From a checkpoint of a small transformer trained on Wikipedia: 16 layers, width 160.
Each number is 200 + 20 x the weight over its row's rms, rounded and kept within 0 to 999. Layers, rows and columns count from 0. The size before them is the row's rms in percent of the matrix's.

# layer 3 MLP down (transposed), 640x160, rms 0.0442, rows 540-560, columns 0-79
124,203,195,220,174,172,242,230,187,179,215,219,201,181,176,188,231,240,224,220,206,209,214,191,207,231,241,158,207,205,215,192,209,176,203,204,184,177,168,209,229,184,159,202,226,192,176,175,184,209,202,209,195,160,199,178,219,218,202,237,192,240,200,215,197,190,191,192,180,198,195,163,207,192,181,193,197,190,230,193,171
092,231,206,200,192,170,195,184,228,186,198,223,190,210,180,203,227,205,181,217,169,196,165,198,207,193,199,226,202,225,255,214,159,209,187,195,235,177,191,185,232,210,240,197,205,230,180,191,208,181,184,231,194,190,219,201,193,234,217,221,165,192,192,172,205,194,158,191,170,195,219,212,237,169,202,217,218,196,213,211,209
104,212,186,196,195,211,205,192,174,202,197,164,206,236,209,203,219,191,197,203,245,211,138,220,196,199,215,185,203,223,182,198,203,207,212,176,225,218,201,205,197,209,219,188,192,193,230,220,217,183,190,219,231,182,190,226,226,245,176,239,200,235,209,204,205,205,198,197,167,205,206,232,178,176,209,188,191,175,201,224,190
086,177,181,195,216,220,213,177,196,176,179,238,177,205,181,197,201,172,197,203,205,215,207,188,203,219,201,176,270,200,204,183,228,193,170,215,199,190,219,203,190,176,204,202,177,217,240,210,208,182,193,197,215,194,236,234,205,186,180,211,178,196,216,154,164,183,178,171,224,184,180,209,181,194,203,179,189,219,214,209,195
097,207,212,184,206,190,229,210,224,176,211,164,224,194,228,221,174,186,188,204,207,186,193,199,191,205,201,218,215,209,214,183,154,217,214,215,174,192,204,194,175,220,183,171,200,201,214,211,167,222,228,183,200,223,204,168,177,187,237,186,228,220,212,195,192,178,223,162,229,153,224,197,197,217,179,200,241,187,183,199,188
099,198,205,225,241,208,210,192,197,193,208,195,196,203,182,172,201,196,179,202,196,214,178,227,156,191,182,181,200,213,214,231,224,183,155,195,199,215,206,190,212,195,169,220,164,196,198,199,196,189,161,202,167,207,219,193,201,211,186,215,216,217,195,214,192,206,225,201,175,209,200,170,205,185,194,202,179,246,186,227,236
108,186,217,204,186,191,189,199,190,169,214,218,207,197,218,173,158,240,207,193,189,216,161,195,205,221,205,223,193,172,208,180,173,197,250,187,186,192,186,208,197,208,164,161,216,199,198,233,210,187,200,282,200,183,237,191,163,229,221,182,191,207,239,184,218,197,238,220,207,194,222,168,201,221,207,229,183,220,185,192,229
101,208,201,174,207,191,218,232,165,183,204,180,239,168,192,186,200,173,173,215,182,198,198,235,218,202,178,224,193,199,191,196,210,221,190,193,164,216,171,198,157,211,193,201,185,220,226,191,207,222,207,184,219,214,198,192,181,207,222,208,219,238,198,178,188,189,192,222,207,178,171,195,194,177,173,181,198,183,182,225,201
095,179,191,188,191,187,190,208,189,229,166,175,219,194,199,179,192,206,191,200,190,208,195,192,212,171,216,137,203,226,218,238,233,206,169,195,195,191,182,205,207,193,182,195,211,185,211,195,215,202,222,203,187,192,201,202,228,175,220,187,173,191,218,219,190,203,216,182,254,194,183,251,171,193,198,215,219,181,204,211,186
099,201,161,182,187,198,201,161,217,196,225,181,168,171,211,221,221,197,183,192,238,165,209,193,218,202,178,209,223,194,195,211,188,228,205,210,207,181,190,210,200,174,233,204,212,239,160,199,205,207,176,203,225,204,190,213,196,211,188,174,184,204,168,218,194,162,224,185,175,192,173,197,222,188,208,220,211,204,229,155,255
102,192,211,177,220,169,227,193,215,201,151,180,193,210,198,164,165,194,182,205,257,229,223,214,192,194,205,225,206,191,182,251,229,186,219,218,218,175,211,228,186,216,179,235,166,185,238,219,213,198,194,176,207,191,217,203,205,203,203,214,201,206,193,185,168,200,209,200,223,173,187,218,194,212,183,204,218,198,213,168,157
093,243,182,186,194,200,211,204,213,190,191,227,189,203,256,191,233,205,202,159,170,191,171,221,210,194,197,170,152,238,207,172,180,202,210,160,190,209,231,183,191,200,221,175,230,196,234,176,191,243,188,204,198,224,205,215,216,228,193,183,180,192,186,201,212,213,201,190,184,196,203,206,207,232,198,192,208,209,178,211,223
098,169,225,168,177,222,188,191,204,218,200,227,221,170,214,192,178,197,194,248,183,231,198,203,206,180,225,234,178,206,200,209,213,171,193,196,211,215,222,202,201,206,183,172,226,225,192,164,205,209,185,198,222,202,181,189,179,175,189,225,168,191,229,190,205,200,204,214,225,209,178,201,200,182,230,198,215,251,172,195,199
108,168,196,173,209,220,196,211,234,189,236,249,175,214,206,190,194,210,175,213,185,176,203,177,213,214,197,187,203,176,186,211,192,222,172,193,190,168,234,187,196,187,183,199,203,247,216,215,184,226,168,218,197,204,179,229,193,209,176,207,199,211,207,187,202,184,206,217,204,227,224,182,201,225,177,181,175,154,206,181,174
099,212,197,167,172,172,173,188,227,195,204,197,213,156,153,210,211,192,230,227,150,205,213,237,207,192,184,214,203,221,216,178,186,223,206,183,209,220,210,173,184,237,197,214,166,199,203,208,226,189,197,232,193,203,209,177,191,163,173,200,214,184,256,214,193,226,207,198,212,197,178,186,193,198,167,173,202,207,225,198,234
102,226,191,200,220,220,226,165,179,179,198,220,197,212,202,203,225,207,161,176,194,194,197,209,235,202,217,218,190,194,215,214,213,187,171,176,180,155,191,196,198,188,189,204,185,168,189,200,216,193,223,201,181,179,175,175,208,222,180,213,142,195,203,200,215,203,139,164,230,198,221,238,198,216,218,202,214,191,209,218,231
118,250,224,189,183,201,173,220,174,197,159,189,191,231,200,209,194,204,192,175,255,193,207,222,213,214,174,202,215,178,217,200,212,199,222,181,192,212,195,197,155,180,187,199,199,186,237,215,208,199,187,196,197,204,207,203,205,188,169,176,178,193,145,193,184,199,203,198,201,202,164,200,188,210,226,194,230,190,210,217,168
094,247,210,190,143,219,209,238,182,213,181,191,212,169,176,167,208,156,205,162,233,197,162,222,223,210,187,213,232,195,209,175,209,205,190,192,206,196,204,198,201,182,205,190,209,208,201,195,222,205,199,205,184,205,232,211,215,199,184,204,205,205,208,218,191,223,215,203,225,181,167,189,205,232,187,182,209,215,220,193,137
100,216,200,174,199,184,180,199,202,202,191,168,210,226,188,232,191,183,207,185,220,220,179,196,205,219,183,204,207,197,199,207,201,201,198,214,204,182,189,177,148,207,206,200,229,218,199,183,207,207,212,220,224,192,203,232,204,179,226,190,198,188,195,209,217,196,173,242,222,174,198,179,207,258,197,167,201,206,228,237,219
120,209,227,180,201,183,202,163,221,177,197,198,162,170,185,225,188,191,223,198,213,242,220,187,188,208,170,201,159,181,226,216,184,213,207,209,182,211,217,198,199,211,204,207,176,191,202,227,224,194,212,182,174,145,198,190,188,179,193,168,187,208,213,200,209,199,128,210,203,193,204,196,213,166,196,182,174,230,232,206,240
086,219,196,156,199,165,199,209,168,209,203,173,202,187,199,211,184,211,193,226,205,217,159,208,209,212,211,210,198,180,190,216,244,198,187,225,188,166,208,144,215,213,205,200,187,218,181,168,212,229,189,200,215,199,185,178,168,186,219,207,193,206,205,209,223,200,183,194,208,229,212,218,238,185,199,215,218,217,168,248,205
# layer 3 MLP up, 640x160, rms 0.126, rows 541-560, columns 0-79
102,213,187,203,203,206,196,204,161,176,195,221,240,224,161,216,192,192,227,226,219,216,201,177,191,221,171,185,209,178,195,208,219,213,179,230,216,196,238,181,198,217,186,190,249,212,193,184,188,172,225,211,171,174,220,216,202,200,197,181,236,228,208,200,179,170,183,179,234,185,198,191,203,212,201,181,219,213,239,210,208
110,193,185,179,205,172,207,187,228,251,158,198,222,200,185,208,229,200,237,217,164,226,204,214,224,162,201,212,158,154,201,161,177,186,197,223,218,191,183,181,215,206,194,207,176,211,147,195,217,191,226,204,227,241,229,206,162,174,189,185,186,173,207,202,199,217,217,215,187,151,187,210,205,209,189,191,228,186,199,209,192
092,179,177,200,256,202,174,174,194,200,179,217,211,223,211,192,178,198,179,200,194,236,204,236,185,159,214,209,188,196,194,176,206,186,214,197,209,217,223,193,242,196,176,169,176,183,237,175,194,182,206,219,217,238,222,209,237,205,218,167,171,175,197,194,166,206,237,224,204,196,204,215,189,234,193,219,204,197,228,195,192
091,223,214,231,177,184,194,182,190,191,193,175,215,175,206,183,198,223,231,212,229,183,184,163,189,166,223,231,216,209,217,198,189,207,212,199,212,204,197,187,158,210,197,227,211,181,225,198,181,212,187,194,188,200,200,202,197,226,192,183,171,226,177,216,155,187,189,209,193,182,211,195,162,199,180,230,195,206,225,215,168
101,178,185,213,186,204,192,217,194,209,202,185,196,216,162,197,180,221,207,208,186,214,205,193,177,179,197,173,199,192,243,206,181,233,202,223,168,226,213,196,229,193,180,206,197,191,173,218,224,176,209,235,185,215,227,193,192,230,210,190,249,208,220,243,208,191,195,170,180,182,201,192,193,219,201,178,189,170,192,253,204
104,146,197,213,198,197,220,197,194,219,185,218,223,181,205,195,188,203,187,191,202,218,192,236,242,167,178,194,202,189,180,225,185,172,217,201,205,199,204,167,199,182,245,175,203,215,179,193,186,189,255,183,208,218,231,177,192,225,175,197,197,189,193,197,202,215,200,207,218,166,215,247,210,198,198,198,181,201,174,199,187
098,229,236,174,196,202,199,209,207,224,200,211,165,200,204,201,205,216,222,208,218,219,198,174,177,177,196,194,203,244,231,216,227,185,167,217,172,202,208,224,215,212,222,204,195,176,200,217,198,177,202,211,215,165,223,163,219,235,200,219,234,185,217,227,158,223,180,208,163,205,205,180,203,197,216,218,184,205,192,198,186
096,161,248,210,190,183,219,178,242,256,182,212,202,183,217,193,184,207,188,191,197,190,188,176,173,187,199,172,179,221,229,201,220,199,195,197,191,222,189,214,201,169,220,223,201,215,200,178,181,199,219,205,180,199,207,188,218,193,204,165,186,191,194,238,233,193,236,176,201,177,228,245,173,204,212,202,179,166,210,186,189
097,197,229,185,173,177,153,208,230,175,222,195,240,227,176,183,203,204,197,200,178,193,179,168,189,216,214,208,216,221,231,180,210,174,191,218,232,184,186,196,212,211,194,227,170,202,213,204,203,205,231,210,222,188,213,200,201,204,204,187,185,209,161,200,229,203,180,244,170,209,171,242,166,215,183,176,175,219,240,212,232
101,206,209,172,177,229,187,209,222,198,205,204,184,200,213,188,203,167,197,193,203,222,191,164,150,197,208,225,229,209,184,201,206,195,195,198,184,206,219,219,216,188,198,177,191,189,188,217,185,202,183,210,176,153,218,188,197,210,180,221,242,222,204,202,177,197,214,171,198,191,233,227,228,173,232,205,178,193,205,180,224
100,225,209,230,187,216,184,211,166,182,167,191,221,197,194,188,207,208,197,235,159,193,207,152,189,245,219,193,198,207,179,202,212,221,170,141,199,217,175,192,170,201,202,200,240,199,201,236,199,218,209,201,157,186,205,215,216,206,233,205,198,198,185,178,199,188,201,194,202,195,214,186,188,183,226,191,181,204,191,211,240
106,195,208,213,219,170,208,207,187,158,214,203,191,200,198,153,196,193,185,211,209,202,222,217,222,194,193,185,194,211,191,218,209,226,194,231,232,207,207,195,232,216,173,196,206,215,153,204,208,194,222,174,151,206,205,216,185,197,208,214,202,192,179,214,187,179,199,188,222,194,223,185,156,205,255,247,182,184,219,209,203
110,172,181,217,195,212,249,201,215,227,168,213,182,219,249,175,219,228,225,193,222,185,187,190,185,244,194,199,180,185,186,207,198,215,217,215,172,229,204,202,217,182,219,191,187,163,207,205,192,195,201,209,209,191,180,177,176,179,158,209,211,194,198,177,196,201,202,188,154,225,206,175,210,180,200,181,199,203,208,220,189
104,199,223,235,170,204,187,187,217,178,214,194,196,159,205,153,201,197,182,200,203,212,154,189,236,179,198,201,191,234,209,169,224,196,188,229,215,167,194,192,184,177,190,224,174,204,211,192,186,189,209,202,186,210,187,210,199,204,239,189,203,205,193,217,186,200,180,222,182,190,220,185,253,244,169,196,187,196,206,171,217
102,232,164,207,193,168,211,165,235,240,196,156,211,185,229,206,241,201,137,202,214,159,203,194,197,181,178,219,151,226,187,209,203,191,195,182,203,205,206,175,211,216,186,200,215,200,208,161,193,224,203,199,211,205,220,173,151,195,189,215,186,225,167,190,206,227,179,203,208,211,205,170,196,199,200,204,198,184,179,189,201
109,180,212,160,217,183,201,220,175,220,173,187,235,211,196,177,195,209,192,219,174,155,177,212,214,194,191,207,196,240,185,218,213,246,177,192,215,200,180,198,210,225,178,195,207,197,247,148,211,191,186,166,214,207,209,222,216,184,217,190,217,193,196,204,202,213,181,175,213,196,247,180,199,199,215,234,214,206,214,223,233
098,188,243,204,185,218,214,189,224,224,166,185,187,206,215,194,227,221,186,155,167,230,194,135,207,209,206,184,212,200,205,207,174,177,199,200,180,212,200,215,200,212,177,199,224,172,158,197,190,232,211,189,217,166,233,220,217,209,190,191,227,201,193,228,178,198,187,169,173,199,200,216,187,196,239,181,213,217,204,201,227
093,211,177,156,197,189,241,182,183,172,202,166,213,170,195,173,177,195,192,187,205,213,203,205,164,178,213,203,235,196,248,183,208,209,189,178,217,250,172,175,181,237,184,186,227,176,223,199,205,171,218,219,214,203,188,197,207,176,192,184,193,207,201,190,214,231,198,223,172,203,209,195,197,193,192,190,179,208,216,218,216
107,159,195,202,208,216,187,218,190,213,182,177,214,168,180,213,195,194,187,217,237,203,200,208,195,200,167,188,195,192,203,201,209,190,219,206,210,216,201,190,194,211,188,202,222,199,236,224,207,191,194,235,208,196,197,235,166,209,188,219,192,178,193,209,192,194,194,200,191,212,167,174,177,179,222,205,225,178,220,169,201
090,177,228,215,184,210,205,207,181,202,186,211,195,246,220,207,180,192,185,207,227,212,203,213,191,204,195,203,184,216,164,179,228,217,210,200,214,218,208,207,215,153,172,193,213,206,217,178,206,184,210,186,186,187,210,219,188,194,198,197,183,217,204,194,195,162,239,188,185,246,184,223,178,185,202,232,188,190,198,177,210